Weights of a small GPT-style language model, trained from scratch on English Wikipedia.
Size: 10 layers, width 96, MLP 192 SwiGLU.
Architecture: rotary positions, tied embeddings.
Training: a variant of Muon for these matrices, 125M tokens, 7612 steps.
Each number is 50 + 10 x the weight over its row's rms, rounded and kept within 0 to 99. Layers, rows and columns count from 0. The size before them is the row's rms in percent of the matrix's.

# layer 3 MLP down (transposed), 192x96, rms 0.0772, rows 80-91, columns 0-95
093:47 44 73 52 34 46 49 58 36 50 57 47 43 53 41 48 50 65 35 45 39 76 63 47 56 51 52 39 48 57 40 70 37 49 47 53 49 41 43 50 46 42 57 39 55 41 53 55 30 57 67 39 46 59 47 39 42 50 44 40 47 48 54 36 70 59 48 60 49 54 68 33 67 42 45 43 52 37 48 71 46 45 49 49 56 70 32 56 56 53 34 68 53 36 49 42
104:43 49 48 47 52 44 46 63 62 46 45 55 39 38 56 35 57 50 60 50 40 53 63 63 33 60 66 49 50 44 55 43 54 53 49 60 48 52 60 61 62 40 71 47 54 47 33 66 46 49 47 56 39 43 62 55 38 46 36 45 52 64 73 54 62 32 49 45 52 50 75 54 46 57 32 43 55 37 35 36 50 50 54 53 59 51 76 50 36 54 37 36 38 54 67 55
101:41 44 63 62 63 55 55 49 44 53 31 56 59 63 53 64 40 55 61 38 57 52 29 53 57 41 58 64 52 53 46 49 54 38 54 54 61 51 50 48 38 46 52 38 27 58 22 51 45 32 54 60 50 43 65 69 55 50 43 40 46 61 42 46 48 56 64 62 52 39 55 43 57 44 54 68 54 41 54 41 38 55 62 62 39 56 55 49 35 32 70 46 60 66 41 51
102:57 81 62 60 53 53 52 57 54 36 55 45 45 75 63 48 69 59 46 41 52 52 64 38 58 47 49 41 41 58 58 48 48 43 38 62 49 49 46 46 45 45 40 62 42 44 61 47 58 48 48 51 40 58 67 45 57 40 50 40 63 55 57 49 37 75 35 46 51 49 62 48 37 60 73 61 53 45 43 50 55 74 35 42 53 65 61 56 45 51 38 52 48 70 50 51
103:55 26 60 47 38 37 63 34 49 31 49 41 59 45 60 43 51 64 45 48 56 44 47 43 50 43 33 49 60 48 35 53 70 39 43 62 46 53 57 50 41 58 52 38 25 61 58 35 63 52 64 51 56 56 33 43 42 33 56 66 47 56 37 49 54 52 49 56 49 50 47 62 45 45 51 49 41 43 44 44 47 17 48 40 43 61 47 48 53 41 40 47 50 68 61 64
092:67 52 29 58 37 67 61 33 36 49 69 46 59 60 37 67 51 46 42 51 44 61 58 53 48 58 52 51 40 46 54 48 56 39 40 65 27 51 52 50 59 58 40 47 60 61 63 57 59 67 47 61 64 46 37 43 46 56 52 39 47 51 56 31 52 50 48 46 55 60 34 29 49 45 48 54 47 53 59 65 47 31 59 54 60 55 57 46 53 38 44 41 64 38 62 30
105:54 71 49 57 68 58 44 45 50 62 54 64 39 46 54 51 61 46 51 35 33 50 41 62 61 27 46 51 34 49 42 51 49 54 61 56 52 52 51 60 52 59 52 50 52 62 51 35 45 35 53 34 51 42 67 57 62 43 62 51 43 45 50 59 47 59 52 53 87 25 56 62 41 46 52 34 44 60 38 57 50 48 63 55 39 53 59 65 41 53 43 53 53 65 46 59
109:49 61 60 53 31 38 45 55 44 42 29 58 62 59 64 50 35 42 42 43 39 74 53 62 44 44 64 57 51 51 41 53 32 62 65 62 41 40 48 52 53 43 72 43 38 51 54 51 48 61 60 50 53 47 47 56 69 50 45 41 53 59 45 68 49 53 61 55 53 37 57 44 55 47 54 57 61 68 52 65 52 51 50 75 32 45 55 64 44 52 62 65 56 51 41 65
096:45 42 44 48 54 46 49 47 54 39 50 42 27 34 57 47 51 45 59 55 47 57 56 70 60 57 36 65 46 49 59 53 37 47 48 40 69 68 58 34 37 30 43 52 41 44 33 64 46 39 51 60 47 66 36 44 55 65 50 42 57 53 61 67 52 53 59 24 40 56 66 61 49 53 58 42 40 57 52 50 60 49 44 44 38 48 37 57 53 69 55 41 53 38 38 36
094:51 62 41 41 53 41 53 50 45 42 50 53 53 52 56 40 44 54 64 53 62 57 45 68 46 50 41 56 50 45 72 69 40 51 53 53 42 33 46 53 47 59 43 41 57 48 43 47 41 49 42 46 48 60 56 45 40 76 39 62 52 50 67 57 44 35 35 37 45 42 73 64 49 35 40 84 45 42 61 51 58 43 44 40 44 45 40 43 38 45 57 61 32 32 47 52
099:59 66 40 60 26 47 56 36 35 44 35 49 53 44 59 46 60 50 50 48 49 42 53 58 31 50 54 56 49 42 68 57 55 51 73 57 44 48 37 41 55 59 56 43 58 53 39 45 45 65 58 46 33 49 51 64 63 27 51 46 43 56 35 47 64 53 42 69 57 38 49 70 60 40 51 52 49 68 60 48 65 62 59 57 47 51 44 53 46 71 49 48 34 58 47 37
101:49 55 48 53 43 56 57 54 45 47 45 46 42 36 44 67 53 49 52 32 48 46 35 44 42 61 48 41 29 60 53 43 57 61 59 35 29 51 69 75 51 79 49 60 61 55 42 45 60 36 65 45 34 36 45 46 54 48 45 47 55 54 54 31 45 40 45 43 32 58 53 53 42 57 62 36 51 56 59 53 74 67 49 48 44 53 48 53 56 46 54 62 59 53 41 61
# layer 3 MLP gate, 192x96, rms 0.116, rows 81-91, columns 0-95
102:47 55 31 57 46 57 49 47 49 49 66 48 45 59 31 45 44 49 25 61 44 42 63 58 56 49 45 37 48 49 68 59 33 60 56 47 33 47 59 50 62 48 40 52 38 72 47 52 50 48 51 52 63 48 44 35 23 50 38 53 52 43 45 57 54 67 63 48 70 50 45 56 65 42 50 53 39 43 58 56 47 50 69 44 51 55 45 41 79 42 41 67 50 55 38 43
106:42 61 43 53 65 34 50 67 51 42 53 50 36 31 40 45 59 49 59 50 52 68 52 57 48 61 38 49 53 35 43 69 41 51 47 56 51 48 59 53 44 38 33 42 49 60 65 38 57 59 56 57 50 37 47 53 38 59 62 33 39 38 63 69 54 47 47 36 56 53 59 57 47 58 45 39 49 52 21 56 38 42 40 43 57 45 37 34 56 50 44 60 32 53 45 32
102:34 31 43 48 54 46 51 48 23 59 29 54 43 36 62 47 44 53 41 42 34 44 44 45 41 54 40 56 45 37 46 38 51 41 70 32 45 36 55 51 65 52 54 39 47 37 58 53 61 49 51 44 71 60 43 42 35 55 43 52 45 61 42 51 75 48 46 42 40 52 43 62 60 39 56 72 45 44 66 39 63 66 54 46 53 46 49 54 51 34 40 50 59 46 55 52
097:48 39 67 35 44 57 38 48 59 35 53 43 61 37 64 58 31 42 50 49 50 54 66 36 37 44 56 54 48 36 53 57 37 50 61 61 34 61 36 41 45 36 43 60 32 59 64 63 56 42 65 60 58 55 48 50 57 51 70 51 66 69 51 38 67 53 79 50 48 55 44 61 49 56 51 67 42 41 42 48 38 45 51 54 41 45 41 57 45 47 54 53 52 57 42 47
096:30 58 39 25 60 53 61 39 48 35 39 50 40 46 57 48 38 40 33 61 35 40 60 56 49 57 45 51 56 63 61 48 49 33 52 32 51 49 56 54 47 61 48 53 78 65 52 52 56 49 51 68 27 42 32 45 50 59 35 51 67 41 61 53 56 50 48 63 50 57 46 50 61 50 42 39 43 64 50 55 53 58 36 57 45 51 60 41 54 52 64 52 62 36 39 52
098:40 56 62 30 52 38 35 37 56 49 66 67 56 43 42 30 38 55 52 40 33 66 51 70 44 47 38 49 65 54 63 47 58 53 43 51 49 46 66 68 50 49 55 64 49 41 46 38 64 58 44 58 57 56 49 51 37 47 59 58 56 49 40 59 51 39 55 45 68 58 65 48 61 25 46 50 44 29 50 60 55 54 42 29 63 49 54 44 44 51 44 57 55 47 39 49
102:49 55 46 44 46 63 43 45 56 45 42 40 70 53 49 65 27 55 39 60 48 67 63 57 54 47 64 54 57 49 41 58 52 57 49 58 65 57 51 35 48 51 48 48 42 53 50 54 53 44 64 66 64 46 40 36 58 60 46 43 65 64 55 68 36 43 65 42 51 54 50 41 54 52 50 50 43 50 47 65 67 59 47 39 51 50 40 86 49 49 66 51 53 65 50 75
089:51 42 45 56 69 29 51 46 41 49 44 46 50 58 46 51 48 32 25 37 44 51 56 53 48 44 45 37 44 61 30 49 68 55 46 42 57 51 51 46 49 32 64 37 55 44 47 46 59 39 48 51 60 47 49 59 61 47 50 54 81 67 56 64 55 47 30 60 39 40 50 44 47 49 36 45 47 36 52 67 74 42 58 55 54 59 49 46 48 43 42 39 48 72 60 47
095:52 39 40 44 33 41 47 75 66 45 29 41 60 50 64 61 55 56 53 53 42 55 61 36 38 43 54 46 57 60 59 49 49 49 56 52 60 40 48 69 43 34 50 63 38 45 46 49 54 52 45 54 38 43 47 35 48 61 44 27 68 57 51 39 53 45 38 43 43 55 58 58 62 39 39 42 47 28 46 57 45 54 57 47 43 70 34 41 46 37 40 45 63 53 45 32
097:58 51 53 44 50 30 56 48 72 79 53 50 52 58 40 64 51 53 43 53 56 35 55 62 55 51 50 57 58 50 66 64 54 51 61 61 64 43 53 64 63 51 47 43 33 59 39 45 41 40 40 61 49 65 49 48 48 59 42 51 55 50 44 56 56 32 47 57 54 53 34 38 59 39 42 48 54 50 24 57 64 32 74 69 41 59 57 54 49 42 45 54 55 46 34 52
108:41 50 30 46 50 59 49 51 46 36 54 56 49 53 41 71 55 50 57 52 42 46 44 58 51 57 47 39 52 54 41 49 63 59 66 37 51 47 67 63 41 63 55 30 61 80 50 37 58 53 63 60 42 37 58 49 49 54 41 38 46 54 56 66 50 56 46 57 40 53 54 38 49 63 48 50 43 61 48 39 66 36 40 47 30 51 49 40 76 44 62 69 64 41 47 49
# layer 3 MLP up, 192x96, rms 0.114, rows 81-91, columns 0-95
105:54 50 54 42 50 44 39 41 60 45 60 41 55 61 41 59 32 73 46 45 70 39 52 48 56 64 48 38 61 44 23 37 62 61 67 50 26 56 51 50 58 58 60 50 60 64 68 48 54 32 52 43 53 57 52 48 54 61 45 57 45 40 53 34 47 54 57 50 44 45 25 55 49 59 50 47 50 51 47 58 54 43 61 40 61 49 43 33 52 53 58 60 54 57 61 78
103:44 46 47 47 43 50 64 33 71 44 51 61 35 62 38 36 44 56 43 52 41 32 56 66 45 37 39 57 34 56 58 41 51 45 55 46 68 45 26 54 59 48 45 48 54 44 42 54 66 32 54 52 54 34 44 56 57 42 49 52 64 49 40 42 38 44 50 52 60 64 48 61 60 53 41 56 41 36 53 38 65 61 41 26 48 50 62 56 51 71 41 35 51 55 61 42
101:59 54 42 55 42 63 44 59 55 61 54 42 37 41 56 39 57 60 40 67 48 47 37 74 54 36 51 48 45 65 46 67 51 62 69 46 57 32 59 59 38 59 52 41 51 51 62 58 66 40 76 50 54 38 39 51 53 49 50 34 37 63 68 64 45 38 44 46 46 49 40 61 42 40 64 56 45 46 60 43 46 46 37 44 37 41 59 57 57 62 49 46 50 41 33 41
099:58 52 59 50 42 49 59 55 32 70 42 44 63 39 32 44 39 70 49 69 53 47 42 57 70 64 40 43 37 25 47 52 55 60 38 35 55 57 51 36 55 67 46 49 48 59 40 45 41 57 55 49 56 53 61 48 46 44 50 53 51 55 48 45 49 54 54 43 61 49 58 33 53 52 30 30 51 72 40 60 46 63 43 37 61 63 53 32 51 49 54 33 57 46 56 53
096:47 34 42 53 45 46 65 40 45 56 53 37 33 19 42 53 60 60 58 46 52 50 41 51 47 47 71 42 56 50 57 63 47 34 49 45 67 45 44 48 51 48 48 46 40 56 32 51 46 54 48 45 63 38 48 45 57 44 33 62 68 35 62 60 36 32 33 46 55 35 55 40 66 65 48 52 51 45 54 54 42 59 56 39 41 65 43 49 48 58 44 65 38 35 56 63
100:45 66 44 26 47 61 27 42 42 58 36 51 69 45 30 66 45 64 43 52 35 40 35 46 51 44 71 56 49 57 65 50 64 48 44 66 53 30 56 67 34 48 36 40 46 39 55 48 25 55 55 53 52 47 51 45 44 54 47 50 44 66 45 49 57 56 53 47 51 55 45 61 54 36 67 42 48 51 42 50 47 52 52 50 37 45 41 43 56 53 58 50 68 42 64 42
088:51 57 38 45 54 61 48 40 50 56 50 52 36 38 55 54 50 38 47 39 64 39 36 65 54 60 46 42 42 51 59 34 46 47 57 66 35 55 61 51 38 65 55 52 48 58 41 52 62 47 63 45 37 71 59 66 32 45 50 54 47 39 53 53 64 44 31 62 68 35 51 42 63 44 44 59 41 45 52 45 38 29 46 55 46 36 53 29 46 51 33 42 41 34 47 35
106:51 65 39 55 50 54 76 53 49 45 49 58 61 54 33 52 42 56 41 38 53 52 36 50 42 54 66 17 45 56 39 71 49 33 57 58 38 46 49 60 69 63 62 49 51 49 63 70 46 72 53 44 54 42 56 63 56 44 66 54 59 50 59 37 54 56 40 70 54 44 47 45 47 53 38 52 73 49 47 48 52 60 55 59 49 51 58 43 42 46 49 52 55 61 43 64
097:43 43 57 51 53 48 48 57 58 59 43 57 43 54 38 59 55 57 58 44 41 55 54 57 64 46 57 55 34 43 40 46 46 64 42 63 41 56 52 46 27 53 70 51 47 63 27 52 71 61 44 47 48 61 53 61 71 44 55 44 55 71 52 58 59 60 44 63 56 39 43 38 47 33 63 38 35 54 40 30 62 67 62 46 48 38 41 67 39 45 51 59 48 46 41 58
093:53 59 42 58 45 34 38 39 42 33 64 58 66 50 46 54 30 48 61 69 44 40 54 25 43 41 66 53 62 54 52 55 54 56 58 33 47 53 42 36 49 46 43 66 47 38 51 55 35 47 52 37 50 33 53 65 54 44 54 56 59 42 42 53 40 46 61 58 76 49 58 48 35 36 71 48 40 59 48 51 47 55 49 33 40 60 48 53 44 51 45 50 68 45 48 67
099:51 53 55 54 43 47 48 70 46 34 62 47 68 40 39 48 38 56 56 47 46 45 51 50 72 49 66 40 49 54 37 42 40 54 54 52 43 51 54 50 62 52 72 65 51 53 49 58 59 58 40 61 29 65 52 53 54 53 61 40 74 47 38 75 43 41 58 46 45 48 63 49 72 48 58 50 51 49 40 38 35 45 52 43 55 57 69 59 49 35 51 64 59 51 69 56